Part of a small language model's weights: attention and MLP in parallel, capped logits.
Each number is 128 + 32 x the weight over the matrix's rms, rounded and kept within 0 to 255. Layers, rows and columns count from 0. Numbers have three digits each.

# layer 2 MLP down (transposed), 512x128, rms 0.118, rows 69-175, columns 64-127
080113134180145094132152169128127106177139112117133162135106190108115154204089099125143157102151114098161113145170148125109107086143171131170163147172137163107136154126156102101177165128072113
119135042151148112112118137122131214070138192084155144151075150172161116109138123123095085116098109143110160141118117193105130102099119146099068117094129138172098066167168183111119064157125109
108089157098175123166120104143148164150145124128116087122076137109138134172143132131113116073135139143119109144089125114114095111137099138126122105107147106138190128088167146129255083135119134
098087096176142159130105158083118158087145125123101064132123112128119119125135079130132081056099112158121119114077141149138115130081141141127113080054122085155118170087129160167162133142195108
039150126086144160199104105153181150144092143178081082144093091131166073116166140159102137109093152196123172178170120165062183142118093071157128131107150159123143122069141096121114129078110120
138124132133092116098152145125113117177122107162148141094140195139086205119118133102126110107133088096120127132130148100156132139121087114125134124103144097117150128090079125149144127128155138
156129173105163151126103132082160185083105134173138115122121120117138103160073116130119107075108081104113116128173075149119126175071118047088183157162154128094101140137098135110107160136154155
121090129139105194127167067131096148077141110121159122088101141176149105096175110110108114123093088078117116160121091147144119099145140158123133120148140136105116140119098112166123152109128153
153161125129118128093120111128147154130083131134158185136116181126132140133092099146150157075129103137096146107086091125114150125132118117073142123124126134158124082130098144107179102161102121
190083127141092089142112153143128095137050114089105151140116126143153134060157114112124147135153079130117168147081130167114143098065151102052159129165175137093118105105115129092169114153054188
147119113126099102076111067173142106068108118141122097136125134086152124173090138174134149131099124126068186152130099054139173097081161166032119176160086114146139148137080070139169124157134116
045126146194057125066134149131156126112141121065098164163137186140179135121083108167178127163119198171140135085139046063137092163071100187126124153090090179098178158116136145112225112077082155
141136109122155124183135113067117127112106152124150139106108084129115140125138090102122166131115147095120107105138162131129124045150126081116146169152119137090134109092115150130119131092110157
107136139088118101142115153086080076108111116057145079156196138096113184167157131147114200040100145133106141059165203129113162086125137104151146082143065135158137185100142101087185099077155127
154113137105167122172196121141129133124116093091184200115163103122120109192143104172127112110208142102143179137154163091178127116175123129042086097114118127086136097144196160111132073141115139
159118119090097173151087141157121108102156152113138114164150117154094149106185088098065097065140022143116156142085147166128183131117139114113113096141123149145157154148153093159110106210162138
148088092157089083114135126139104135165094162151118116173107122147125122083079162104116123067203167118139110107109097135181142136148080107142106131156107017061160099121116159154169117094120143
167168132144112136156133166133196143143173144137100130111088182051160112116173094116145115108150106104144083073212144095108160113143091145049143109128149106113136035125113129143138150149090156
135120157102164110156127208143140165114152173107152096159140193118193129119158131163125141062129140112183092099148140125145139142114154114128136099118165149166129105117053128111123104163120114
152103102155106134126111152092097139147159168174152127137109136069161132178103141134150081087138101140098073103135173120126065080061133089150155118111194164081128106124128115133215170191122100
126131109157163168174120122051179071155141171182117179081124137100104131095141147095176113155129154134121053149129122126137127182135127065145141103118196149130145127124150091129146108128126132
144099096135169057150122081127200082104103133065107155132107235151129117130122079125112117123088097095157090171122077155162157168094109125080127114122145110133122142097119106125137103162038168
094120124169124106092104109097088117139107131065081135215152179115173105111100163128140155111161129136105139179180141085069142124124180126184097148175123094122138136162123133143162155108107184
091120076117162113113135138099142077169117154119147110177123096129191119118120104109107172077171155142167148113130143117134175151160169140130130096145134156094135100124129084090139146138105170
081154175106129146098101171123178125099160134089118106108164086140109165118113172107148148107138095146082072169131198091155086137138119084123087186167148122148094074157183164071213155103127098
157127120143145074159081150181155118205129168140151079132135175156110154123187096087081144069115155167148082166131080126138166083140152116134127070131152140099140116121066116071112079127080156
097074220113104133129156172085125121123128103048131146154109193157145145146146168165137122094134126136170102127192132144073123152085142152140138114136115194146154177134139093175155114105171135
143093106151123130101150157116160132149117092139143161115155136116173078114147092061165135115079082090054111147170157121128088096085097145121166150125135187133123110124107131112132155081138140
062114160057151132096156167117181134098155047124100117166164158128089154128101135128186093131114145139080102153143142078150091117137150099123092191120081104141154156137110150206150113160164096
171083197126118163107137111151129172102112185110076116139077093127143131122105120150127151073160109125120143108091163100136165134122073150097107148148211088115186118050122129148145094086133212
079141150138105140174113126069149115122100123092090132156082134110067186166133134127172119112168019149130165141175145092066100084110138104102097107195120149151162123147092194128187115123094119
091141089144157111178146118128208124138163157069108118082141071122159139144088168174123188144131136206152120131121154113121145187150080073114127106149198143131105141154144059156119120177145112
172168125099113180175104173103123087105129115128128120100130080172113126161150155096110175116115125070161153106145111142150227121142139055139152102104101196084130105112161152086129112179099073
122136102127158071124123130110137165158084105127091092100133142125152081092093041101139202077151137077105081110144140099126160095118149132139122116125138148099177126120138104105162155123124160
145096167115129126099089110163087185099071093124121098142082201141089122098112064124150162060167153129114090157088116174132163096121133091134121124109154098122108088103077152173134160106102136
142078143108030146075151177174122112131210145126166147219097183164126156147128139184068084152136158137111107105095105110122140139173132157142108125135147143160124091181125148099123128135138174
168157212156222096169171126149118167089198118093121146078146162083108153189112105118166183083143075135126091101149167160094144157134106141135171122172255111147132121134198053097112117143123170
111096179129097109144103112165102145132092114074104118131102142113144048170140085136158160122132134159139126150161127114085098035147112073158101125120130118124104077112168147157154147106133137
098113122113137127106131126067133130141119210155124111147097088184130172136168118146157085125101161144132157164099137120102160158103134176128112116077113143155119071139189132101183124101090141
147151176090079157177156135184161114187157097144131120090131153178124174205147132115094140173085090137068146118121087153085065118142168096101100104188114143181149113121157136133139114156140217
158145132134142108084123085166091108110147155118143115094140074162156125190081162124188151137155106143137083146117184125160078052140130085114081167105116139146162138167153112100093179157123172
088121147086190081050150097169151129126143076095130107145193181135146111177122139125152144113148096090137123150101124164132106093118177146165122149210138143161138104144147164110169134121085176
126155158133150123125094165140199148110098146082150051154180168150107098126141151131092131061117155133134080086067058149151145152133105134144138136077144115139143195130126179154109110129116128
165117178126083123086188128180159115143158104119120141095080109121080133103102141156108148095144137131106127139145101131147161124139138108173116098083124086154103114106117131113170145115146154
077085111111144116151135130076137136171150168086157097118121125170134148121151113125172115137138124136164063174142130148190151100155151057163140133145146146126186088141114161127113123078167156
115124103108048171128093154101107202121158138105151077192117086126127140112143125137160138139102144148158144136203123170110095138076127124146147117081161153113135160161134063134169096157187146
101089132166136115164150132120174120169127108106167097142067133155133136143115082096168155049114105109115135115117146153161204090167139056075134123127134123129151139122141120103086096117126137
139172109128091172191152113204120124108133117097126136112083081141142111157170180154139086127072089113079104132117155080160125127156066129093081115101174150115119094095146185104126116085198133
100151082161127142054116117121142160111164117211121171084128136070100184134141142195146121239103132114173111117162047114098059114124099108113151099119146137087140142187114149079126172120103130
138142167167165158165073153173136144089102119138130073099154123134168142164144119128118126044149169075118137089121113103148164127134130072138118077168134189138144112124087108096135133164143102
133149192113178083121144094109132140190122176155138086114056089117158154112106124107126163118100096131153138111128125053096094125127085104127136099074195075155153141122081134127119168099162118
102164138136145121094093134149114171127136138105129125185131114127132118111124090101157147129138161197134191092068093140144093235123119115128186145102129117124105060086092143134125121142126174
123157123132119083187105169144136132108052135148098143098148104146072132176139140107147165145151146085095129187099169079116070131110018117155119186088129185105150135130101191113166120118130064
106107161113103150123118124144104159158151078135089106100115119102124143158116129151159136124154106130134138128125119098147109111135154134161161099135163108138121097151157132063155088135125089
142121170110111138097114166113132134171117167136156083168086120118117103102128133150081143117110084145104129145078132149162141122136120127109105119130190151160125110114121149152127094152145186
099128199100107129109133176092100125166114083080146090104129184113158111125114134133121107083112152152121098096127156155152105108098129139175158068106102145160144131171118150139149141113171171
144096052156222107160102160130141134134059124156108085117128128045154136089136133058155130113122124099068140123126164189160126110087089073148142162122141163129131175062176171146103140126166117
113119111083133110100127125105142190142151158093123154160133082153132117125119122123120117048123136115121144113141146117142098096106157079113075110100167113112120096119125128139161134124158121
076032151123096135157099145081115135104147185167178067138175043096078136118114148137103176172133138127146141146174098136144093138160145102123148128107191115035101110140136162147148092126121100
176160135161127200089086083129118149169111111123108153089115106142137121110173129130109155153133145078125135101111076135106124123080125139137111165148136138139133129152093126135137080108161186
128111152119171125080120174147084187118188124127174162141128142214144163119137067112151133178133133116144118163143175168122155122098133071125177121152113107129113173129109063098046163128183059
175078144202144102143117112118147175136168117068113194066149159127140156097175156167169193119159176080085128140100091155155113170180171135147147138089178120090151148144116055135133104075095107
123160112160182141115127113166097092093141176142137115143155071099135101175126076098132102035118093130124119107124151150195119084162160142151127017069150097135111141097120118099112159137186154
095046150141191073079173104075142174125209115162099139105155106104163129185049049103195114120123125140086164186143128164195098102155164082132155141084094110155102108134150150083129137118120093
101140162080149048098147180103160190143112085085133147116135065109151113153075139133127208154136093117137128098139121143160161094097142107145062143071100125164133163100164136139186139111136125
103117115136113090095165143070103127161085165113107022137095154078148121112101159109114128105063120138152102111154180157175122160120147155091118154117125107136199111106063105172086180166160137
162116137098153146114097115136126159137094117126114106094115105126103111120144111125107124074119150125146138146083132157122111092134117157146144105138146118108179158101144141114236107121089147
116158098129072095155134111095193155116112120139147137136064126154104141164096132133195119152142115115107115080161127136131109110138114135061106179113122145133171119149152093116145138127116103
099140188121096132106199139105127210117090092173127137080168153145168124080127149075063129083170088148109125142168113088083152145146136140165135155147126090081130120137132116145106143110096128
171125154106132196112151139136126140126144104149158134087069128151136087174165085119142118196107078126145077158083019095139101123106164132152130127126140083160139110085127098140069134142122203
125127130128124126129129129126128132127130128126128131129128126131129129125128128129125128129127129128127126127126128128128133128127128127130127125129126132128129126128126130128126129130129128
033130126148166107108195128101134142104171141144133186138113140125172183112101147112086113145107139128108194089093161119174076099183162111116076094169156117103134113098172133155137151146116143
081088113137145151103152154170082190138104169148098126122098116119122145081093124101106119113160093178180105178076101143167154121145194107108136123138208099111165131118080139143124144087104140
125132088122073146106100149072149133153161135108182139184111102116134159126117102149144093152085152160138180133139115183051112137109067143152124118089120115181138160097166141147134114123117180
104117098160089116131125093049119118100152147194133091082086123130108172139161186080081154099129125144145121093183085117118172120163114174123078102137124065142156129145106141072119087111087171
123163101154103102085130073151153209105136130078108101169091193126084102088103098158121208074117125088086088114148149061141169122114124096094120127150162154083152091126138121111186152141120128
087097206075128155119156097160097163145159178136159131143144207126143142153095176135127128156134079146136189119211113149147089088197090158137120154125128104089107149132188147117159179097100112
122142167105171150132109068161105087117134148156090111067150175109130148111112084167136139061041064096087107112073157132140144102188110112109121140177181114141122169150136077135124166196132163
137105071114193104141110136150150170150071134138119114064139191092163116102127090131106127065133138142099149153124117170126126126111103077162138127163135152100112105124129148143181160125082157
133141110122161135126179058148158146106103123149120119095211134124104151094212145127109104146213154139118074099136169122147128182092108148196134131160184076131112124139138154142123132127154075
113096015133134149096084141153102125113170107178110097100075126093103149180127190113110092141124147129100153081174185147156113169134065147163068167133154141118118102109084139150110156194108135
103106169180158148130157101101156130142161132080156117123104153111109123123154107074160180157116152149112061077119145094102209096150101120045109139068070171121103130121188091105104143125114127
166181185131181129130106148159209177106125120120151120118136144098098130120153132033137140156102121129097132125126111173131170128117104088126090171102192117154113154151143140147122119125098126
135147085156191128161114207140170123144149141180096090096115080109151170108137151113159142144113126126147119049116106146120150127123205161141155124117128152120131189129061080132097149173109105
099108122186102097106154139089189119168098068061114185157082191156187077069148144111173143122098175143082145178148133094081148085141165129136124160088071198108143120115100162153165110066202152
170092167147124169135154105125104143139191083156134187146107187106174112083162135140135173103143122080120141190095133098079183098125100128128158140113097128190118116075155114184118167166115130
127127128130128129126129126128128130127129128130130130127127129128129128128130129129129129130126127127129129128127127129131130128129128130130125129127130130129128126127128128129129127130128130
148168177131143179151166205123139145101105122100153164155108128153174148116112082100102090143130140151150117069121117148139160126095102174120163072109149117093146133078127162175119101170172111
126129136129127156152102138130179177127142108146112125115132137121115172161143161096145098086168086139085120118141084092152155090134072123096103171130169113100157085082165154172175154186152102
112092165073155089161117153062181131169114174086155130141113158154149163166132108131147186121173194184155061084129084187116141103156197153164100125112079122136106162116071160112087146107135133
198107103096169146121110110186133095125093112147171106101167088143090119154091123151076159087056106126138182114142104118108177108109121129055123110115088152051138139125124143120148098097155133
134162101135081124124145116160118162069143080143172167149101130155120113138122144127180107149128104069070196136091160129154085197124111166077139108176157105170077043076118141104112114121138181
124133108103103063206138127122154078131109080125144117077135111112114098145124122142122171135148107126151170104178184098097123142138106124162096169108109158147183169152112130132174111164094127
157160081137106094137108063101163139174137084151113109150117121084124084180107147155141082094164141164129151153142171153190127088084093113113098083125210146095180063152140099144106145133171150
167155144133092152157129143139156102111124064148126116057121089081155124134129129105160091168111191134032144126150078162165140089095100123170126117117224161145076114091176071145109147213122120
150131118143127158138063125157153179133129160120164108147135154184122131098168138098133124114093106073162085111154113131160097118089124109120173144101124153096122108078134140139147122136129130
125126129130129127125129125128130126127128131126128128129130129126129128129125126128131129126132126129126126126124125124128130127125128130129125127129128130127130128128130129127130128131126125
132094160102086171112128122120100140099161151119119094122070126079119107125118126124173121146094139124127106113059108125122078132122092178129124061157137139117181174146173117142211101134101189
148176141171126167102120191106159144157094128114142109083110145155121131108162119095148135156125099089135126098098131113127133139085101170139134170107149152161175126125087133121085099122138144
149150162098162154120139101155163070175085144123086096165141176170129121126091140078097122055131160114110113097109109128125188151106154065084097125126149189138131089151122092165197088179100106
084125114149127070148126129118100135109111168158145114145156070069110097149170000136131118157184167101131157172141182190107134065134144098191150100129169096101148040132161167139109060180069095
116138132193128136151155148130151132106100118057136110188178126146078163133163079102137111030138118088135174113164089149113168144094069151143107158138135053123130090111118198068151148134129087
127157190084116142091164118170162064123127089138145180145136117124132102168113100130146087114116133133070124105132099132121129134110148110142153079112149117198132096088122111157126136105113206
155126167152136140121129144113123050177080101104146112108152104174082134161155152081125086081147130124125127092103121119197178139138151068087121058097155138200183117144117077145119104150118118
133136123118131159152135074105136122164121186065156129138168126140104139120124103147125128094096178095190125128147112169154163113173115118168141177117106137105119153055100078162179139156129147
077100087110077087119147215087186158137170108133131181130071183061144125089171141170202116119147148147162097080178139089119121093170120107098132156087068121136119086164149138166153125123144111
156126126161140149091150203160172130136107146132100159109147090122124146140209126102133165125078098116144059061144148114175173134127145095101118217058102179115098097088083108167119118105090132
# layer 2 MLP up, 512x128, rms 0.162, rows 70-176, columns 64-127
120063156189087078080095123157113121086102165151081098118135102138115145171146144138129138126149160163101146078210122120110097126188106151135082167199088135096159117175126153138143166148152072
077106168100097124141146119207119160085061173190175097183131118107146138192088140101090125151148149109116158124114112113120049133099091121188102129141143139129110147148160150148157152144147135
137088102095155153132112162065088047097190149150161132088168070144065144098115138137171137125153126113124161144110159130108124179113082218166109137089074098159136062138131176124126146076120119
199116147121087166054132148171082124172210087089132182172178097131110097095099142130092113143157177070099113167159213123099108150115103126092145185163066139155172120151113136156069053127193093
073127123124126121082097180125125118170135097160167107120122077122169108153159144117135125161196140078141104109162100145102118111124081131151105168148145161155161164115168137108101150121166110
093092175133143109111170137080081124110136170164171156112145126136115175173100175162144097130158188135111146096162100123107107108165098187202095096113140085134079098160159139115153138131171131
132110127062082129124114148142128068111096157144109134119173117107171182127072128112124156165145117144108109125113132134136124101120164194137122129115108136116136099135089128055106149091118093
132142130082109134169139123120113109144090126122155173120176098067057136119149158152147065124112143074141217118126189166066156192152150163101102159155094087149106131103148089128160098027114161
164163139119113176153134130051073075125152142147175122086143122112128135074177103130171107156163093089166124132151167112035135193166144167110172122109116149064051068135158146131153153052100160
138078154165136050121101098117076094131135152149176151111132134162094159142111195167136128135147143150099104043198159104121130109131085150129137060116082110121101167141136167153138203159143142
112113149175130137132088173146027107140101100167149145150103114137116139211144132163144163152119161103131123054217144110075117127124130182210100130103043119116114099157116170130150128090128065
153093150156152106167133154104123138072134140125177100117119103086140100154147138113141117159163148093112139139108204094149134116137131104133203112108129108159093100118138115172091135167099117
126128065137068147188126098096126079111126172200136098139108070164068151139186154142197190133126151124143128139095216106064140174108170152144090129125132133121129111155140135141120117098123123
055083136160133111130072144125000122132121141203168196092180130096115127153109136149128133154125122110125139149146162124121140140095194115117169135123106063146084148134123106075136117087127080
107112128108077144158125158128130126161099107161079117133127058093149125155124212148181168167116131161140132072150172127067149121115177122098143103153136092124114120136108198111097113105134145
110095135212116100168183093115105104103115170144107117145089110097153169067156150152172128158121132132150141109108178085129112175118087142175140075137157101081052110176133135159139107149075132
085137142172119083150137141093152082150112139208132127080099121145124153163135080138177135132178113104151103100137125157136111148086095153173136067077117139182055148104146118169116158171069111
077123179137104102158145128153091102104103157217144114141164071140114123193094093145170148156130133109154146106112186094126120119077091098178175137126138124136102163125157137107098106118173146
159131137141125117124111079087103143098087108116153161088141153151085117077117141176113068186185168138117126116137176086063087195161197117118128105121081170222112118193106145139147142111100122
117185119109117166141139143057097143156164108187140108176132151110154103075146136094180108200129132108095146153110166140156134132159167120103197115087121124182095174102171091171063140135118125
075096167149148151149131153163070116162178071198137110135118098166173113180136145106203193116240160123137171109160158073120132152077109127176130144126116164135136155126124162168125134150151150
111099152145155146144148147156139135053092139178188155167156099131107122168115178112157077131165088114136114089175125148103114178123108210153144186162075045062111127156146194086138127118153089
096144127127165048113139109110128109176109083154154184120141179074047144129127147126105130117146162134159089128175167188114115119139105168158109094125083145149131172119184138099132130103077084
079165147153065102093115108141108065106166149182076168096129160141082195066197157134181131157163176154099104170146169110100103150145127187155095176144114085193125093148133194105140095097102084
067069160134082126149147125175085109117177112151107095147135100187171074102141124141208104130180117088121165103157229137098132176118159118117157137146111095153155154160133188150110135076137134
155117130142132173105128146121114109112173135162153110136124118158182154173122187153166141134152116087151138126141166059155117138119109164157155159161059161158137107217077150155112182163117151
128159137162115092159117109165070158140155151111139122112112133096100074180140096144062065148164219134181210120151118121127132115128123086134128102131094076124122069111167126158120145158173117
104147109140146103122113149117064052106145061149170102113189112155155133148127184131133155135169131099142086151135209139127124130093116144113138107107051078199177128163109156150118154146132080
124079179141098094130159102159102116132137169211093122154122133104058174141122169172202154122180154154132134146111227111102138155133081159134104113173140105172132087122179142169156150096132140
110170126102105059103132124094037125119101117145069168099183130117127177210053164158117067153095142170132122142122190161088126155176128181141089103132070127153152126139152086106109142087122073
104091093179151134142151174146114128086109119144121130098093134121107168085166160139147127162132215133157138138153115175079138131155091174128059147136137127164079133108172059152139150113122066
094105055176133151116175098182114094108190121131120178175105105123148103151145153153148136112094200144160079144190120129124129177075085147185160197188076102156138173165202083139118133121150164
114109169070123146128140083124182088139133182141129119142177123098108162112135156091147102150148115120128133141112127129124120132097171150157177146135115119094135132160152137146123176098113082
122122071105101077170155113110103101156129135121104131150187114100120162240124159155135091127131152114125154096184111158092132103144137174133109149154145129184100162093112119085152104161188126
115130151110080095135098118095128147067153164171145137099131159111072108088093106175134090147092157120135145091079197168102126184150140152111187155130088136187058109146202139089121135087134125
102129101109087095166087064171099149041123142200156116166135146137120161100106122135143172160152163200124103113101201096107114159075186155166203112136109062072116155170172195118093120130195135
074094085167129134159159157167099112003113151166109088223143141121140140123182172148136060152131119130113191080193119145123096135135104142159118131164126165121043089166164206158168120128076104
154076139199155073055169068118142113145155079110106150100136131166124103156143137164153151110194186144146151082210187132090120133121125115115158140171055153176145203146179190107126073130128117
129146172110077071117101156124126084135141111157102170141153119092039124080125131141102121188121125172098105100148115062085108127172173117128107154175119114153135150117117169115106077114163155
123124131099071122106147108187121114104173145165128176115132190148075190051143134133162162168155185094133103174137164114128121107113138122189094167140122118145110144152146195081123105111165113
131125142151125118107145134133122126171158144176151178086136151128092121093116165102166117127129137098143099132157148103093100125120121169167157153130101145151176184140157188068102097120128141
147087108081076076088191118127082169095100122125107158113123126101116168161103126120115123153126113072125140124125145169067130136098159145109143084154160151126135089092175139081080141126131150
069163109075077076148119136127142085157093167166093139142095138103073179197152098111146146107142133156122144104136117143134119130133115158136158171091101139196132181122120131136154172097135114
156079121155098133187111120101076095127111149130197085167121082142092190103118161142120133162155154162128167115068184120147115190156105119055157088068073107130145110135130129156113117111122119
093093135135133175136139117110152103121098121145211127117196093151174118152149131149130126159194168148161181099131118176088125128192149162126128121125131100055039087157188107129110120104103107
080116106089136136144159111087110144107158163121120133093143126108066134099093187131118144115120170141097160137153178123161151163143119099095196144120063068140140109125115126175095176111162091
138077058156049122112055151151080055114172069089176142090222091156094092128104145120073089150150139130134098184147120062123106159186111108160097114136093162067172127132139127098052105112181142
090110099166169100154137170132122107076112066148122138107134092144109149132131129142172113192119216150093134146157107115107119075103118111209123159076108091209140113091134099136168148109163099
135107143132122025184151132177154077116119153141110145103113097115078125154105083133123129130133182137109108062163193124105126088131046096165114135114101130109131189107194116101096127073215105
178160133077140129141197121152137066106158138105084172190179093060131102145076125156089046127176094128108137084138203108136107177108157117131148146142093156158131130169119212138123108160157150
160108098196092141180116102089128034090151106164153116128162121074121105173148184132071109121120149127182152113135155129114141131096085138189155154195089162174112142133122114144108118128126140
100147124119026151148117146149098111074117165140127150159189146082090171145132148125153108174123173085122192169115168110110117100121124126116105206096141108136114171105129157134166103092161099
141136104159081147139122114167136145098088136174199101161150138118095171164132154101122155174121185119129142153127124116131093092119116140125118166142114085092082204139189124100130156137121104
156089163093096143133135177171069138141082073168175101163137121078133160144099194147147189172147127114136149119128174144107139108113145137092118126176140144159098118115154163160079150136135130
113124133094142135117105136101146086128159094191133151070179074113156114116091168146174120131150132090143166128104195078125128122099144164185179113142107134189133169144114168083101183060181173
106096102166159125102093117051115089091168186154111113115153146121074163167146171110146113153153141099110171154113164092124085137062119137185175110074108134157082101143117164150124116148093103
132120129105097101077142153123080145132120099164154176142190132143094140145085121141148151130235125096111125185134162094072094136148109102152091099123099131177165117163107177095123101174164084
105146111205135165171073176123071138157140119166161162092171124131073192109116220117099135160136125136136116127111146109131136143186195128088088148121096070146126099121104136145152144174108094
111118104134122136148125136142079083123168115148104128126185134109162123181107121155159156141117155126134158140103161057104132122112085164184100126151097129084098093172129132071172149051129110
089135085113093086170123138149180127131117096167159146154152100159109134155152178149136160130130159121138157135144149143075152117103157139202121119054121102082071172121179160082139121117146103
154135180090111159190115133103099093119121086128157104133179138146091136114142141120134126191146134132134103111102128189158147147109190174107140154144087087163127050171128071190078171126144104
148103116119059065205114145079112042149134092112152160062087125147072182094180149139101130106136175107172207087093104158071134120140093184167123081083103128158113136069115120118120177141151141
049094135123150076108134126120140092133178122217099164072108122173114144094117102110204083160136151097110098136138170078151070118148126115193141141089096090116118148150171196067135126099129125
055172083086136094145145124106112086151146123156102114068091143147118164115157075120186150155149137125117180130131134124144105167128092182183116152091110168139100150183191178084115165119132067
113140085214067099151075099172119119109152133157138129129119167077094100145180162150091126132099213135147149183142136114093123126070086119178127086129076126086120124132188132133109128146082108
126122163122125147132151097137119167115063154169196102170149146106086139152099173142085143175108152113116156148124134098120080124089157140122115135135131123108101161160158125165155186098104100
106097147127135156133099150106149074114130102169069139094155117133146178100074124151174153168106153171162142123112165070151118129112114120134141106092118134142122152164110113085122164074182094
172104099125069036138120120140136118092121158164148107100127125153118117085123162143135136134127138081136139108129141120040111150106098165139127154163139132173160139137177177131149152096156143
113128131130090116172159107169097076137148173211097150117116111068082145183120112135154131173137137161092082139117123066119122152114115106165117143197134050139126114141074097080131112136157131
136125125127128129120134123138128126130123126131118123119127136122124121135128133136139128124127127131127129129131127128125129127129128123129129129117124124126124131124140123132125131128129122
133133125099149102078147095146170110154119138108134166117172128178163162144081168143141157121143135156160154115179167095107116129030126142154104062107055159134125150161126157118129124166084114
187141185103109136097114125119067150129132140145178128112075134130110173150167177133162168179163152107122115143073181163098130114093140156113153100088138121170115079102186112152085193062106125
121118164115078129173066129110159117103159096146155170064141094107088138045109131137098119146153124186153132144109120137140129163120131156110097102099113075062095076136136134141142155136166102
087114111145107091115122142152136157133077079161145099135186106150119108083080185134098094205131170135129155086178113112055078154148156115127130138139137137144173165153148163094147104076170080
104099111087123153075099157113105102098164152144068080130159125079131080117107126089115081156104117117100170130128115149126132103146150137168184178118086101117163089136119153128096171077125104
059074129141084097118152159149121179091117193186153121111166107075107162172092167094129136180152150108120186106227098135101093119129123126156138118118130050143115118133146197120093111169179124
147131168128133142124149142159115104132103127114114167115165049135113137158175176134154085138171108209120152107202164068072116178089129144105144075135085114075129144140149173118158151079165108
121102127137114124126142095070150147139136187145167135104163138069066165085082153151118111145119151132147185165102175135109093178124080126154190103085119090158105123165165094141113124112065136
077133057088079111168121174109138134133136168162161122134177099029096192141149211148154157114107181127152155127108137102100150135146086162144174167146118139159115164136159149102138140119112132
184019088115096145169130129144121106125148167132155167150203089086131118132086187111090135117077173086152150088075150141110139099096138139188177106158108132152160137083136085060105124170094175
088149135082141081144123128106109117120128143136099114088136188084089187087112097100146154194161089183100098138115114143152110141117119147131193157097119074131167133135100102134050208100153102
115097076075125055141176087149135130119138126141135147084104121128089126183120092104105168129174172138192121093106123152108146148085165169168127102121084116138113129129129096072039131198168072
183077138096072137121137103164064131148159158148206135168165075160105111122123149163131142122161173100152121153121199174072111147141089130149154143165104158107139086170187156120088071121168155
151087178110074133122112132103151132154114125134110127119147165131130149083077178112156102128128126108120176165153186146135136140063172179127200177174062100173126173185112160149141187053158092
115078116130131094149233152174147060116147146158118141152173109164128131203147134125090129116117135171174095120163116155098106124089080130214118150119108098142141181136195154128097159183154132
127124128128126131128127124124126130132125131124122129130128126130127127127130130133126130124127127125124121130130125127126124130126121131122128123132127129126124130132130125125129128127128129
164114128170121138072124092148092133189100128108112172137243134133156086153143145127142066124119190101176170228159169079102107102081065106216140095141110111213147166147102105095093133112168131
176119107123146082107130135093101112169084088123055163102143122148124120161111088109107137138141149086136119108112147162107129132115139128158148079142067114170142068134083077120054123130105100
158091144114065063113114103158100095151119085104178105129170088137114110103090094111115113157151131129174090127115152202076089174109074116112149137146098133140181125090212116154060132109126183
094072109168183146096147093091079157173114127112185208137141162139090194111083142177092138135143139151154108103137095102141099141146114139103142134167129117119098126186158104053136152116083111
168097122137088177123147131167128135124138087142150109111163134151107169111129128129176171134102227137214216091097210125085150172051068111134159119132136132133118158103200144114104178138159177
103179147178093084131074150140076101164140061164065149082116112106109205164113136163145164152136168109141182173109185092089146156167089127118080123125145077093087127113148111135103149077135096
061106089124102135163158106068109096140179076140136158123117087136150153055110128147131147130128155132131170106123149121133160169141112125136141103089127084161138151129144077120098088066099107
092129108181070165166132121146144117081145126186155105130108099075158186112105173113152089171121185155091208127102130093124085092183072105144099151128145095111112168126155121138141173094109146
109126118138141078131140111122059077145132129087064203108128114173098133105150083188129125119147165100148166120169131129064134123114133149196072076078099081163130131127134125093144131113126160
135130129131141130124137137131130132130125131129124125128127125133130129125133132124132128133125124126131129128128128127134129130132130129125130127130123124128127130124123124125131134133135133
129178150131126059148170076175169129106122160164177125108182160108037164083092116087099130140170088187167119146088150154123104181084116133168112125151133036145082146148168121143123204171135075
138146129088143133091113110152078058153156130123108116134135124154145121163129110141146130133182155122152128140135146074136147166122102210113144175155081143108083074174150135100126185069149075
109108107139124115172142142173117101092130141146107149139132157032115171121162169106109155087110183137150134127129146142117143122114087135152105143129024098089118125108101143169133145132120074
101183131180079121147109158148017098134138094170169181096174126136054103190164132126090124154168184085106084088134177118089144130176170133121083190105074101159159123167103114108107117180153027
086070097132023135127128110124091122113119123162154166154195113112097111135119221138083128118113187137130152095187090152099141119102121107151117135183117082155157185100157112109106089183148138
090067069122141121177133117131122093120141161113135116100118075134132174156159150109138151116152153082139175164093104143156119181083088186136101127159096106151140083130130093098161168136130098
116098059165111096169206114168123121101158107094162206163153118152083189100129136198142150115166133166170092172147174140136140147150093102139120139144027056099113149133159126059148111096145094
144163132120086118135132112127114119060097165193212107170138146085123131106145143130118072146181156179147108131146114162150106161151171177104159123197108091105034076179152122170152166119114076
092131106153112085123136125086100074086103126196086166130133169103126177095109108137169082158168102158078102155152142157143075125105124115141171116076132103213104185140067158137127145122084100
166095206165097113137187109171061043108124153184101212157139104143074141159106105205131139089170178093194145072136128176096151113117138145164112106206132136196084148122121091064147107122196087
118137102145161157093099114123140088164143129150094117076118125153168095126165158106130128162154191138121135126129136105134119130101121142131154180150121121134110145161135127095080184092204092